Weights of a small transformer language model: some layers without positions, 4592 steps.
Each number is 128 + 32 x the weight over its row's rms, rounded and kept within 0 to 255. Layers, rows and columns count from 0. Numbers have three digits each. The size before them is the row's rms in percent of the matrix's.

# layer 2 MLP up, 1024x256, rms 0.112, rows 202-308, columns 192-255
089:112116087083066138109142127140206117100093112157132143097131083168160133115162081129093109130117142081153127126110142083065187113180116102163133108105128111147138136148125171160085106135085139
105:110072126092123152086073137182177209175076174147160032106139066153138146125133110094093137129161125134135151103154157125095139142144115108145115121108091048116136108124151126170095123135139100
104:131120119110125140147132128131164095117147114142165086118132078102173066109171113140158102112112076071101100068179112176102171059128154109109140137126149136124135168092168124108068089067151153
111:081135106036143113121133114126123089169146152155182100126153130100138124147123037163124089210074124099144080113153159066092205143100166091144098128132107144104147154081144117146124129077164188
081:101100120144146140170121132149151124166135144155099184067183039150144163121128060131133151155164150091173055115209159158144201155072155137121137126100100086165125184156112155118135150135096087
079:158109147113092126171153167153038172099129169157135116131096131128142085106112071128173087091116152104158111090119132134057093063076134150169157133155145176128120154176059164145099152117171109
095:112113139112137137146111179086138084078138160144085080116112098104098093165153120141117106117068108142127109105077102067171128112155139179147120046101157129203130167123096133127111111142075128
084:161113100075172208075097110196089149121174112161124101115159109170132116128126104161120106076180125111076082126132095164058158134103132129130114156152109132148124136133183147093102150149117075
098:166044059048116087130081107147119173125128118129124092055163095142090054045122169111146161086082145104142086113156105186082172152128138101127177093106132070128132163075123118147107079160165122
102:079175116100098141118159160151095072143140079113169183136129122110156153081156109080121109090160148111100128135177180073098204131122133097112129089193079098144140126184125223155079175147126125
097:137065142087163136133104136137127088128100106114192171060090151112193157090180129141169122113117182098095060113144081115100181091108094140154113097133086036116154125125169141142169154156151131
099:106077105079133151178145095144102111134115119141141079180111178112139139103135098124163114123136152098158139063076165076125173126124129200133152175146149153169170106139106172111079106093112143
094:118134111085129116137116144105096069101062156116181109135132108148193155176158153139160141183163075098171147107184185163087174136067153080142135103152107087069111142143093071114125156110160148
098:109020074069086118161130125089105173096140080137119067102107059166098155114143080146094105175143154111110136136150142129185203113039166114176130103127114088119168164174119154122173128101154134
100:171121099127167117089197198123172126162086107133132158164077069074110123082166130161110134172147135074174075077151135110094147150145180129200131138106127133152117133134132156163099089160090105
105:185119085146101172164097181116136099124105131128182123133088127104206097139111122167157155137088124113107120143111136178149114106123166129161101098154157126134185131122125076186155097153146111
099:111080049122110126116131141114167080176135109089156129119110167085146102102159124110140092147116165073109144142153146060121119136114173151209143083146171139125114113142110156210109067101151173
097:116144106122056162126142125186120133091132099109112117154171135163163137113137123119156124095123106109133120089101132145188102210122118149196098186137129185126138108149065139107125096070087126
104:113136108103125168137121100162070111122091181131163146147136098121191146050150105136168118164124132113107085088157156086126173127108109115174104055116084093114159132107096124127128133073157177
103:153081140092102112109136163117092204138126107139132091114092082073165155083147166117094150145087164096185118132160085142105102119072131145138155136163154117118150169137139117123105114136131128
094:116098104111082156114098098126138097144066124111079052113127069174119125098167126155166129164112113137107118141209172058141156164119143138188125052163148110147167107120125092113147109087106179
106:083179146078112114129080073119087159114139055073123037110108127106163109118178084120124142109108101106168115085122106135152137133124145120155143134110131089176177156136093150149130113090117187
104:115085116128099147115175133077121102090163101164144132156124092145150127071157075074082129160090152093188166084151134105121113153135183163149160127115156100122119172125145142137120167143095140
095:122087160143057182130155119090133116107135102138091157124089116134154151133141138108165097095065095118146092115135181061205116152138129161145108080124081097170119071085179109091178141148148152
105:169142102107066130141116123133193069149154128156182096140066059171157064134154146096150105125070106113148086078200116092099153049103190114108140050088138129130140142130135214117124090109098126
103:125127097119141112062102108130105210132140104129163096133145131076133153101160105173121100140082100100108101119172171062157148142074123131165161114129121127113154106130120115113104061109074115
116:122108162107121141129093067228132137141178169131097082151162113174161071131134132077178037137103113108087091084108105173083111134128150096169120145185125101101127160083129141177184160124084117
097:076069116049157132177075122122118179149130160134126144136114160114144169088126132000148159078173105092158109121108096097136126097120111113155093132138075117151116109167076098135159145153130094
100:093132164114099135149116158196147174078173083129148074112131146103182133120133165126135174120111099107102103125151081067130164055157131149149157119169078125144122176137071109129138138118123166
083:124130168124089136177139151109149152110147169178141113176088117077152082049149125089151116156093082106133080090117161138161122109173143128175119099125132115165145128135088153144155154196087144
100:140141133106144124117123174214145120085115094093105117143153108151131140107164153171200133127098172100137107070102102158134116101085124145169087117122112135151114167122132148110043112130141099
096:146097156128141164068092166158180102155130119128148141168118137154163085132126114107136156137131182083134096143136147138093136165108085093208154131163080127138116151131090103152153106057123143
103:170127138130131144149133191152193195150132167128166131135081120148127130108200124161126171116099155093114104078194112117163151087143138076171120128155122113089126144146081098130086092146138084
112:161107126185108111117109126181181140156136135140157130125104092157132157070154124116176101167135158112098115095174101111125080133169120142119156138127124141102116114098122114175071154144105082
104:140136085109123118143110154093167161142117179143151131126135105099163124144117108115142123150130120121168192158138125048127148102035140152157067148107155173141166084155104143131085112117123058
098:104134095095134117087150121149118146145114172114118048137207084106143089071168065081160063183070102120123104114135156060109097097115158092180141119102204157117110124052094150160120084109113112
101:116142084079103195094151132087119150108154128137131147110161108104137172086135060096081137118105149132141115132187181125115108113127111085117137095123146167065159154107134129145133143104098154
104:175131158121133134115118114103110101124109133167106122141165102121110142129109146144128166179124111121070065133165101121123176077115142095165145083175098169134119124167114078103112144195120136
111:131103127128113124117160167136159115150167105054136109059093103128158133106142159131123162120141123109150089096093171127109135097159129182139109115122135113146186113075086100096095151182115172
096:162120144109129103080107146122126077147152125121110120151093097155161172116134145087103114186130122093113094118175135131101175133125159124101117111113104023145152119124132077129149137148136099
114:109042126111105145135099096083113116120169076123127098101097127127154061124150076184182101092156139090134209103180182143150113159103155137190114099133123120188098119055082166165159118113124171
098:174126149113131111090048123160095139128147101124161125111095042178145138144176089138099115139092080074144063117130141089133157080128131138119085173122130143164137109114109100150103151111074115
098:114123071128114088103146165193184118104154129080161021148128143110135146083136111163173103130169092109142043138144179109152070128147096158192176175224117217118107138115101138130181047125100118
093:194093142125163152191030147100142048136163123159132089147124122192114168160136122076110170062172078109120151074113161139068156102102132086097124108146160148086138171134109108147205083094147136
112:135125163103057152093143124105138161116137119111153147120126097120143066077105136091101120140094128119192112132111109063085123149121144144124156153196110121141163141106142138148117155186142117
102:068144154133093088143161098188133139151137147146062163148113099100131107135160090102125153095148090094109130128121143131118176163134144137171159087153077143148126206170123080126169110077102093
094:121037109110141136061141142109153114164136092161112068133147092130150129119114145127182117159079121104109100095226186156104145108139143104217072054121136138125105133057089152144144106109116082
102:106079084102050113112095151115139149162115172103071164115193049115180139084164103080122122141099091081084078087132157102129142071138110102182119145097084136164145164142143134142127104129152112
094:132093062074089179105154092112177081101059144109177121143118163148176130171186101105146047096111167075118067146182174138129094112166123134125073175101144142126101195154129123100096158087119171
108:065105086106134181141124109112085147076129095144152125139110039073117146097166116109167106116154044087120125097198181104081147154090123079134127148137158162092127155150094175149148138155120166
095:157111130117137130071070079123131133143162175089169098108147118136140085121164099173191091152098119116077120123123104146117091169138084189138075094166093096182149182138152137087159139109105091
102:189125051081118147132110102126150134105135135111119121202153052093141116097157106102130120160091087101134096030130124055172150157149146138176108111146103128156090161101123162132143088160107143
088:065124089145073154108134142193112107140126141115099131088203112182140116151178089158175085129097103107141123103130068127062144075092136150153101088165136140145133173060145165116079157098081041
107:201143062136091142094141144151162111153130098129139130100145121143130065043133107174139123141126148108056144156096148101133092111105173139221133123157102122151158119028073142113114076123119146
114:166112097127080072094091092121116153189108124112166140090160118172086093103220119122113087151137151095173168110129116061105107129043149160124127136127165087156136129133117145132139140129159092
113:127084100134147129078177187159117115127165108155133161122102115081119187101152087103117102129138165131125133085126151095123155157113092157149211158126122121173132127140117114088090159182145099
098:086087162138147128048103121091081072139110081122126087075152093161079091119149107153166084154163144095151160122140083112117171171049127139146110095135061111132137164132103151188147161080093082
111:133085111103103119103140185118116142120163148183146180127126118092157100161145126074119155116128083118157051093138159119075172127132105154126136095150110145108154152199145098184138144143148140
110:180077027077076124154094126146131176099132150132110119098117111100102117140112110104100113137113122101106119138078196130163193149077117067114114119133126151180160116117112125097110149147144081
100:147114135089066142113137106145119122160131077146118134154113181150098141154143084077158143126175104117107176122088108118112095113089084114139138171139114129132149110119080127098155107115064130
097:161143101116143160099193103121104161131090139151129153141214110156150126138142111147130068116097095115136165115192119063175123025043147128166165104085076126164132118102152107159138164100090142
087:107113105079131146147123113093136077145131137099172123177074159142153136124143060125116108152137166089143112112116236157135108143083160113119198090112089128107138133120134180137169143101113187
094:112087043087100115113159086213163130104130138098203150097138117152111124150156098117180132126126113083174129141181165104122102068124113103141165082151120138159084149129125135146096109127182131
102:110087109069147137089118086120122119171094107160127145130155093137149168129116144066136112068122091092118137132115128135086170113132157086118038125174128153122132167051051107126081125119111100
107:122129187140140178091143110091184133110157115149122053117148123157179103114139141078150101120136095094112094117147116101088123088125164118117114125166111170145133098059060120111175066131163151
108:120118096078138168176129110145159181094154135124136111165158099111179127126153069147121139095135078099096103089185102061118147065128145091132143135114124131146130118101122102138097088097135066
088:127066080065071124118081103153089166161112128128167098071126108144133119108158164119199121149133105126177126129086102084147171124108100181134069100143134141145120140126112163124178128122064172
107:115139094084150123117205109185134083127151127100171168120182099106145170118140114187131059159100181124094095143084136139206111177123111161127118114144138137128133095090135069131160128146157195
085:130142101161105108101125145158084156170081176127081101152117116098169085167152060095145082138171084120110130097183106144067164180121116148155136129122115139132128169094125137153172149087158080
089:117095132105138121111109186169148161136129115110138093168151163127175134101131126126166094116151145099091151093089105167092132051072111176134100110166107119098179120153160114080158154089130134
100:164142084136082164144106133075132177186120051166195096131166093119134089140181124144134109136134135102161154111135179128096130086072118131128136117121114136119145157127084123118148169174049117
091:152099145146131188192087102143103130129145144121128087188098168069138064074166107162132080106067125104126087135114137139154110087073073141172105120134125162124142149103097140158119042095149085
092:090100126120158108119170125202148132143160102112092144120142097127147091116137184049128176141148168092156136078153153128132185212130255132115114089119092133184126161055085113131173101152093125
103:120141132097131118157131147181098112104121105085133099131124060115157160093169095153106073115109093099151147114136167089161205106122180099184066136156169170127113142079105130138108110079136107
077:134133171142078191099126092132136107101141134089124047155156088171160103124169131134154098157139144114151084072099137137178121069158143143129099111122098080147118168072136129201083092139132102
114:070104071105076179125174140110107161114167197127092126163096106182121132107140067109113174131078131101144142107196154075154142093098114113155127117123105166081122204072189186135170087203116121
078:166095142156104178155099129137166090188176139119144089132130138135172121144140080097160126119087165104103075113113147088128124106063163167132159163166138164108119112126058079113115127142104077
103:160055131137101122104101119131097099097129127089174108116153121145107132121114106087185123133053093141051117090117134115119116150158169116253056109106186118125160123139145145141147152129124091
115:139097128144117107118108141131094103113136127100135109136119073177136115146149117109100181072098085122175111108163170145093112079180146157179148111146147171138169163106082117163187185188125096
081:106082112122103123067149097152109086098133112145120040164072103191172078127181156138182129099132165105119088095167135164121177204071114147124181132142127111109112101151107103187137094052171150
064:150109177150115096104110115169132138063131160142167152086118093148196151124186145130151129088153126075101117125068084118143135141100079096131159136090102132083164178104182117119137190157186105
108:117064134123109052126126164154131131084119053153203090174161116151142107100146105126113104115076109112113138095133179136165161065071145131163137119119159120110177103137074080127150167182090112
103:163129135113117137134146093132139131099148094134151132092116138141168139094149090146171073116186092114072124123153168084105121098138119167087059121112134106182137174135095080189134121142106146
095:077077148118138139177128149100128138109159184150132107097193090146160124156121080073162132118130170109132136053170105115108129147154106120146062134128093126074144143095135152167170197089120125
095:192101133125146152113106156158161114133117138126101099068102129133139073109153148135103103190077172125116116118121128150144118151124100074119097077174112109112140129102136113122158128140122063
094:151099135116119125082084106113134140058171185082138082170126110067125088105160136156166032195138104138139172111161195123145136129115152144103121090193122099160161171097065179136192121128055080
092:118158113131139150108105108058078167099134116144115136104085102140120127098169139126106119166130143123179060146174148073124096137138140143149123114103150086169144114076122134151134134154097143
096:102121100121104133169137137133161103077116161123173131112131116118100151083154095125155094136107110091154111133110164090128123138139182117157102077112141104142129079129132141081129077146171200
089:064152168110109154153152158152202153099146083124130071115155095099153181109206168118091106123157128128158169115145131051117151122131142169115071059156132147150172129118065162136132143181158113
099:136154051065081120121118125133117108163098134136110162083184039102150168152148133157111118146065125113077095123143143104123117187134121152110167101154113142126145147154104154107129086142126121
101:146089116129128154155163110157095140139179157128128114118096164085199116082176123138125125132110128098122075151212147154182051152111151175179100100133086139084091159102162114129203147147164148
099:125114107110115160167118123155104063101114157057153047159144086156176129135123106160171128109124191104126177148182139114169130129126179140114109099142059169142089137156072136128168183159119072
083:115088120117056170139128123122149079129151128151111061137110146146192121024175130102111084127102114101138167089113199087160154145082156156142080098117103088184136107149072174140125147113158151
110:176130104139162156086130077145129079060153148133103108130135163136166186081171159107090065142086087093159139105146195058146130116126132118143099071173116169115127122106170149166116113122121163
105:118119150107091173130097145075127070154089148093096161159176134076167147157170117133146118154123134116142097097171166136096206162138132049185095053115146076113129160123132158108141116048163102
107:096096151148107080152199095115132088140102072130162049097091131129169091143145139103140124154136114105138114099096179126087127138148167152169109093128120150116150173158110150123089108129094128
114:204090085148119097062078176112108138129150177130135095127081103134164139129158104142156168140122162090108132140140113136078181109073101105148152137121125132134178160118106071093129133099144111
101:127134154101162165154197135145195141116166147115130155145211145124161111128136086165145067139135112104161086175096180170138151083121075108132136175152115186117185133162165136187134158150139118
096:119122181138068098095130163126082117125127133115112041134147068160172118106137103135175086102142126097126168102138123164136128218093154062163071086094103094153136186163140119148158128075141030
094:133129113112087143127119144216134111086113166144154146164081073115119128110142093148143105103147050105104116087118147101121180102144131154137067145165064096120181186148093172204121111142176060
094:103073114099124186069136208097135164133083128114158128111123020106127047042115118170154096052083158092119102114118095082144186147085165083152109131162081169132133141147143123134127131119181105
103:088106147129090165094057124145168144146118151077147059164123049165148117174149140093125092110123160097171118102145131138116171123139182100123065127137136127133140118067165137148089101089151110
094:157162086160158143108179113164159091099197170111097097110161115158198133113156117090083084165115086118172080149131195105169133109148141137166096108164120142158076115087184074078101110068159142
099:179109131085121134162158137157198077139144123112191144128117157120165116120178095136140116178067094105123087153156172147194132107093118105173098135167107139171167091102094135172144081184145126
094:119116073130112173151191113133172116121164101136164068140140162094152158124146139088135104146186095059141132129106113105133125080053131065098116098125119121122138075152066117114161153150147139
091:111129103143146129082134158130082189144089116108108111115092150146143105082124143114175188156025115140155058123082097101143211102035154088152144104124127138181131127126190108149046112086146137
107:153081103133078185117165137133100129112125114119185127075100140145184114094134142173169117133153146098083164140135192118102126125146142162169073154168091145177137171131110178147148127073098101
# layer 2 MLP down (transposed), 1024x256, rms 0.104, rows 202-308, columns 192-255
094:088111094128125154095081157120111121102117175130107126163070092160099100173099105114081121189066153177127065112137169196097110071116115111133084062189136129164088123109170184127083126166120051
099:073093131112140125089106228121186117143074149151103138119101122099117105110153098116125124140141152196124145164106142094139161139135130127137127124129189108102093142132130102072112111104072142
106:104145163121083114070146157052135079109132074138163131104128149192117146139123061046119163137170086153153149154129137117145164143127083143091115163115173121038133126104107134120121094113090138
112:128152122131157130140140125094116127157098083168124116184137161152121115135131047083059157081104113075168106124131159143105078140096178093152188089111141064138110159134133093120097093134105193
081:112101135149197134118133136119153122144159168170164173105140134121122128109095182100128132088181097063161137187155034076153003139150143114100120119094126123155109156146202090094128157171155154
079:102152109107188106153094131112133112108122131066130141118082134123118143145097136051182099142127137153105114076122113147149138192130140183063164124158176090143130096188112140133158137180169087
094:146130109141075122136135146187082146097105125180137155153055170135077100167128165140146073164159140104035097139146150105150096089128191117110190090131081155123085154090148112082100174163142123
087:099132104126188126086144148137162107153104129065146120120137126117123147116106183103150118154142129200114139107138112169132131139141092169147100163132137110105115104209168146124113140140107053
099:100150143142107103144103151126172116103120145140080104140089137116117145099133109115148116126113155158128113138178154126167128126167130169139150203121104157119120144185153117118177076089118155
099:121103125139142146187160149191058143154143079079132210199158146073121091170097137150153104075114110126140164148141142112081178155148147121166111103119115142099176120152110181164184116146112087
097:136139099059113125136128100156105119161107161162176138123078170135127145078115135167088147194138074139141154162103099143160128168164124138190097048137126111166168146166151155180080098186106143
098:070130113115121155089091122139108088134084165123071106148136140086136073174113166166127139195178112118136083107116138092162144108173155146160107077118121132124125118100146094109144046163115146
097:113121141110151128152141125112178179118153128094187094197152120151116079156110142104106131114115140214136123148119056105128129141130139140114119155136122188149086109164185162142192087181066133
101:168154123186135098157143061114115186063162168112093154102071223140133142162131130143087175191107133199127138154092193053151103124156095158103105156099107119102140125164131137122141186149102152
098:096124131116099079134127089097142153166143118096152130186092164101099107169121123148142153104170073056106148100191125116196100111126123146130169106129097105080150167126127131115108123107102188
107:145125108139222080125134148091117122147113160111089119066127069107089166121152119139065117093180133113082144154098104124125104150158096143194081131157150145063145122165159125126175138084108137
101:115118142150157129165147093116106111118139105010149133079105132110173130152060101141099107112114108162098122118064173096138126130113133158136174164097186120140174060143153149077086119122130116
099:139111100193147177135100125134121092073086155101174099149142166145110148121130169105141143103164146152157100083175154109165171088110150080139107183132112145090109141082087169054173112160100128
104:124139109135141123165132120167139103146178105156174178106107147136103155142112143157089153115071120180188144171052170076103191151130123146118103115140127150082096160145100155107118129110105154
106:126183150104163099126114070151058103111153169053142154171154128135149095136116162123136143183180138146107120074123084107083107170100129080174165073136069111124109123153110118101117137146153171
098:191121165194228118110110069103136075146171105113125071135157125127136156149086109041160139160127078202091155104174148120129122123155108119196126117090110108124113134089076154184155146159150159
103:183146146057123136091228116102123105114122168156119137151134115187146108132171148065072170175147146186156108152114167140132114167163108117168180165111068187121055129145018111118096086105177171
099:115127066145087205131155145136087091143080146096171137128111108163182084078163103132157192105176147094179123186083149158091129115107084124124135129130134117114125137157155162140138138064127104
095:189119097120114137088168159110179081123117114057148160066026118043116129141134137107149107144087131158103151094130141127107109121100135156115119123160166167100178076145103130094183099145132125
105:148124208170174148148177080108127124111069145120146123104128110147085148115050182109140129148054075133185106086131191154111183069131166072032200124094123132111148100093120099089155136089185106
101:138112190127155144147171120122141146148164104146137173158096146180100046133134137137182158120166145143153137193072100193196145130153120163192140097129072185119113161120130110145138179095146100
117:119171122128136081200150131107148087133107103097113118182070128104125163139160127089185139097159113104147111085089111051155081116115134136088118154120116059113111105158191135155061177111132132
094:110073113128118224155168196172142112176081133182123063112136066150128136108104128112080134125078113120142125132087137208108107159136117168094138183142138125136146153140177155176072161129134095
098:122122194166141123127162138106080103112133112119035115176098153124150156148104095119081182141095110124147104097132146089137186131074046135194139141142082115155132150107089132160123139144104123
085:128154159174142122163120099149129133074125231188135217139111121159092129176146183129110154091104118120110118138107118173159141125083106159116094145150108070181117110129114165138117090086129110
097:112163097152117081105093078130071122144109143098133086116106086069094144148152114144213141179100173192112131066163150152161156158176170182089171112133104127141104117106120152085116135136162113
098:148140070126139091085137166128117092165073151142135120106131087176096161133056160119070057150100094135132112122110113143138072168115127141111129116097130154138073151218135133151115135071133159
102:149133132125129212149148143150088176147062096147153149145064107108162121153098103130115115105135144131176141117067181170119179090167097080072092099095133155137114117094143092142139129106129093
110:115154136120102118134155139113133137119168156090115061153084152093134125082079100143117129108148164155126092137195170144074148105128133102082152141073152141104098139138153116091116157143152114
104:067114132104110082158091155129141046128066135112184113136112111169255116188072142109129136138069136124080132122110144127147131096157096149071106112139030136146153119161117175157078227106143092
102:145141137129095064075132150084129110127089158083111208089119150093099108123116107163134149127137172127196118083099158121141071107098175105086075067114105154117167107173130048122133128144093111
104:124082082156101131099144109131136190119158123103079146146128151105096151176104102145158154106100126153123186107173112153130132169093070105097121156182140132190079178149091095123139180119114123
100:088143162124099147181090088072204108159116108140142137163128172156137136146137110101069166074144035110162072120133104178144179156123123076150103157144170110130151083089228132161139160177177115
106:198118158097137126162066103123095140124148132116078109135109138094111136170104105135169131125109164164112155120111163095166168161142117113163122173102113123114130125138174102085115096117156147
096:108113113091150161118064128130197129130203130126100138108150119152125121114135124147133154151153163125153134095145134186101138116130095114137150135155118110133126113159187107105110164105162151
113:121131162161123170170141169087111163126069137052091145156122103120120106134146145124113152122103113190140146165096126113119161204150131110077093101118173192082138018084128080193055130146148108
097:117074107107099135152088145107133119128122095141152110122115095121114192167123106059148084139110069029155127088112114105162150119137136101151167067114147079178117099069089123137153132075083107
097:150121141135154091116118071117088164101142079203105103092171103218125131108137128201151121134146124148111161151139139113111113088058108115091093095075102066137089135114128108202078090132083164
094:190117142173169115135102173164122116133093118101123115151095121096141105183074087109153121185044184118119125147173104093141095181137119107140084172127140147192158117107127127145125147115145095
109:092190215129163132129058087091123168114170090141136080099168091091147135169213123089053110097132112155113137130108124078125146092131130137127119170143147167124110120166111086147178099157092179
103:154159167115165061126155167068124106148135129125056184150170182157152091120178122151081194121101140113137069131121069154123108185121134139141110083090153176137100128176104144116150123080124199
097:125150121122129139123137115128096145182115139121162111110150124142118143159119108116109133079126113176108093060121147104126132161142228166169064189144100135158102126103132083117150123159146093
104:109150168138118113098152097107119084138106154088019107086116114139122118114124175092114069071153151123097124136113107178118155090156132111090147128128152171150172085106136136120118171184100196
095:153129154143143079105117148148134100161094132106117152190155134152128168031102088161090094157209089111139117173092169151110165184111145109124130090153083175149096146126152150109168112171136123
113:129143073127097171091165131111217099123101112150143128077128166134101150079135126040088149194085104137142148102123117124131099128093123104122128108099164132101155104164167105142143142100112081
095:132095169148113185117130164160106135122129158140078122093155090162158180090189152159137100160092123156158157086155142138142145154108150160106100104113183119209128101100165170076098105108185108
101:152175165091143139131159115137101069125121124122118101135144125134132149088087117156115156170152106179100116156105189146105087091148166158082086129115086162142084143129073160132137124148191103
098:146097105093138154127081174108147079146109118099125151103165163173131169193103171134120120137194145154136075152145077197139107114163093155088153150109141113113138103080136147157157189085130191
106:141101166106096092094166156103125164137112081104118153166160156064114112136172121082109184113106173139092066137135121164088092104129138142019151186079174111090211109099097130155135089116115140
114:074154134142118029129134101126207121145158116146088093089177117090118138166101144173176137098096118160108119122198098101126134139125104112120153094133116096135065124190156109132101130116102138
117:151143195163147072116150107085086138116108071123142123168114126088115148195127128120078124122089150149125104097122153120110102139108160124139142136138109098126127069105114082133178120129084112
096:110150086168129105187163114126105134146135162135098151120148173081088178104131122160175177122103072167114123138134087150195099163155136211115206179159108194157166130120148130148127169131131125
115:117144106083106107142125074166084089119102140127172137074094128121117091087210103089168102156141121083155168112063116126154105067151078116145099098160098187124138141149105149070128128124176165
106:126123117114128086184084106162146144179176072120144070133073148103126143107179129159078147090117135116129108088151119196136081179107133132188086107172135088209130105097098089100233113170092155
101:124156150149176061176141147156176155121124178148113123122111149161138155096141134100120121177128110155186084184082126124127108132094116073144150073185131164137089155142137115198119173139124166
096:155154169160140171173118148148086118133113177156198070106161186140129129174144127095121145167117152151139136148059195093136084064135115091121105127184133116167094159119171153133187121077103177
093:150061050090155086145148161106158151208082110118077144150111169144125157132128136134137149178176112096057092129086081152138131091096144115079135119108079142178116160145117115166122098127097148
092:107136132085128130110135155143101124124138104106094129208105075135130151135080160080101160130132165111093103146173135143172115161144133138083129131080118098147115134097108128121083186107125124
099:171088134113131121157099109155141161126161121135100065148133139128110112092154154113139096108180189126141125139179099116136106102140117129169099094129070171130154109154112121114103149184113101
105:139157125147159101126078115081112155111097118103133156105125117139113117180126119144136126141099162113167119168115119131044162153155143122062141106131132154110096176108130082169114147166110063
107:164137108171072105189115173120058169108164067125119139112144089130130083114172162150081190131162119169238156131076074094136170119077127098146090137199140135097100109115041105172132114127127121
090:176114133132080175124127130075179142098089096126125192175082182113103107172096125102166101103146058105111125149138070116101186122137167162139109106120171148096095103140189144098158167209085143
105:125123131110087117134148110142137165180115125185156158085146103204126147154147141136057115157153097123121087137088115202182128129136129166127149185170134159114113139129142116149106106066131114
087:102107137113141111143152141081130199144151158108129138144156143163073130139167117132117103102103095250155149102151097137136153069136147128112114109116096161131178098124106122119138163108080143
093:150106157110098128189192137152164157134141131124145124136157126103137105119157155121171127143163138102132129135118105086155069118125124119140185088138111121113060154137184144102124145151108141
095:146142111163131140146119163128123169134132120117124135187148176125153186098114152157171138144142139145133141126097126149103126107087092139011109224139189144127114149175116119189110145169143137
091:125095094116199093119088114151105153071106188173124153117162118096163157186087124131077145145164114196106146144123156091132113095116149159146127135141118113155167148165072145125075150077070149
091:111169110100179121195104126184101065161100167142165174104100066127131147142128097109114140161089150156086072190103178090150130155106156141138119105019074155148132117157162119164104073155153152
102:071063145118079135154067087185147200122198136106139127083196145082158131147128114103088153098189082078136108117187126120100106146115118077137094132154086133177155178121091087110144152100112115
076:101076182120141120080125096117148137112131104072144129153154123075084099152103122124103155099130132216082151118124166089093092150109116180191148172132138137098093134148106065166161133159080076
113:167117127164174134091162127155081180154171091104081167107132153131124166067139100138137120114103118101137034135121121135168153181122140178104167167109190170133136119105135113130143130107181133
081:128160126174139163149189126085131122106148181096149123099138171079103118115130141136145153059136123133123197117118097104130101111136165153109167152111077155156074182154119128099106076124070091
109:100126153176069105173132108082076128144108119082151159121074150133190133143128164168145136144141112090154130099113120185116102100122169170180144122065138151168162123150119169117171132121156102
117:078141173107154125119155146125158116116099103157132115087112102096081133133119191134158107178122088103156089173115104172159138162160079121109110120182150171187118141102165147034116076070114146
085:124142162149134154098145136118158150139123137128188094101132102152151102154099150116132155174144140154159130165147074155110145142123183146103099138150161105128118138147163136122142238084119138
076:127163119162148124144154159144152111005155114126134117132096169111149143139119193121158137154174154074106148160057123108140108115173093108120123142155180167153098132136170150129136123129077089
107:134098123125126015131083071085059182112138065101140076124146179177119074096133155165176102141108146154149129147097075121157072136152104176079096134075098153178141168097158135125083165127123131
104:095111091042137145114092155135135087147146111112131149124100148103190139151139085167117170179163139158125113127193140158125119165167090179069103153149129144153137134122026135159108072111110150
094:044144132163085138105096119122181194122167089130131083130108123108115150113168145097143182169190118178132114140106106100152127099132087150169142130134092068080100132103187144096067136167158062
095:103159160106160092119192126142140135142121116158120116139155134116102203161121160128152109063118112168172116102114089163167102137124149141115143155068084087144102121127105122166152107153110157
097:184114143151199091100172135124199135133119116075177152113088156060100091101104139062149135163080150201139118107169102108117099193100167146113089219123171137105132090148093108114177136085215152
093:193060075116093164116104161115097120116136111165182157056074132153091138073128155163113121107092164160117110097159126093088147108234135129118099146121145121116095135163119147054084104071126075
093:126108134171174163079108157107104087083157149159174160145154150129137111168150160170161061080170111098085154169130125139118106137109158125137096208151141168172112200093158115165129154152119108
091:101128113139127137105106155158106140142090130093156107115138097101127102117127122149132095153110151154123175153174072143143144140202096140104132131134188169098087126163141122167140141115118104
101:113102147056120083152167131052195130159106108176119137197136130134153159125085145097120085182091038120161162137162085157130139114129092115158102139101150083114101157109145130090092158176128156
102:115144093103118118109122104139114093128119148141167159083136093162104131110129172153137090163134087137114156179138144075120129135173112109152133142078093199213161146120124163163104183097118101
097:115159132150120108118075168126145123084154163133142117166173141117139120120119183130064171128122096140170104140061108170128113186161138114049091133215103115145169122141097114175175079083067120
082:138095111111150162105155117109142139143161121117060145125117157077087135171094111155097070144114106158145147132098148084139150140118127165125164106161118113115136132101082117138153179146120100
107:150099110046181091129114125140111060169134153132163125110121075115139111082112097138054095162155146155099090197062067097104111067105152072079140081153152167128101185210094137144118056117110125
106:165114127114144130169171167103155164126096163154087112190121096176107118160151122145104113144112042151078112106135141140138152099110106119129115140105167151120165143123094123092117096166130142
107:075193111142146101157118129164108132125155156096128075113123119149098125131139113147190172175166087131165145084119160160128159145095056154151162109112122153157141188130145172190185135128060105
117:091080058164149109059132101088142105124107140134093080125108141134120148021099124130133111102184116138102126184113125124145073106201071115096111092106107144122125112104127101128135153141178162
102:066125094085167077130146123099139155074118138139184099157082142100117106144164153170077121142089186117158176077106068127157182144125166095132116149125065166164134136137144182137183098120157107
098:074090136137177089155148093160113177142155127214129167143149096108115183134093126073125061078107099113114074071107119126166086070137094119136149184099121101162164125114147158168133113111089098
096:106117130111151102137100167117162113126140073096092183103164130118127143170110105135090119110155161166170129127122160075129101100110140143085147095080148137089134156111126090168148080072134073
096:099141166106164167138118104102157124173128157109121156151101110150125127119056124151086039145166103126127093101105115109156122170173140162140101200129150140129122101180099145099096158147140218
101:160075145141162120098149157061186209177140144145097145121180104117119148178093127160131168103139131134136150159183174129110148154109148119065097104152153104102137138101145105125134118108142111
097:134120124176237143121131030152131136159126125150111133128095142116181113091080114104122137124100122139123135150087069110106141106062160085119048095114132164087074105134094066179164148078111151
098:148127118169108120181139185173128089163132154156169138114159129095113158090088098150104143156091108083114081135129094112167105099138090134156140152099101081201084100090150160118128145080155082
096:180134193124139150122165147162172181098118149087112076191178088190111090168143231126161130108109136128200158109104157138107126102149153068110107117186095092101168066131060123125126094148141120
094:131120107081099140127077110130173109135167141166132063127118217091151098188189152151140180103132130144097122061066117081123103149134182123144128131104137127170084108143115165150114103166124123
108:099125220151107118116153103070144126181116131100145172107127156097120092108115156130142115085118142119143081154160174121103156127122134130064073192133101127121126091111159118084129117139169132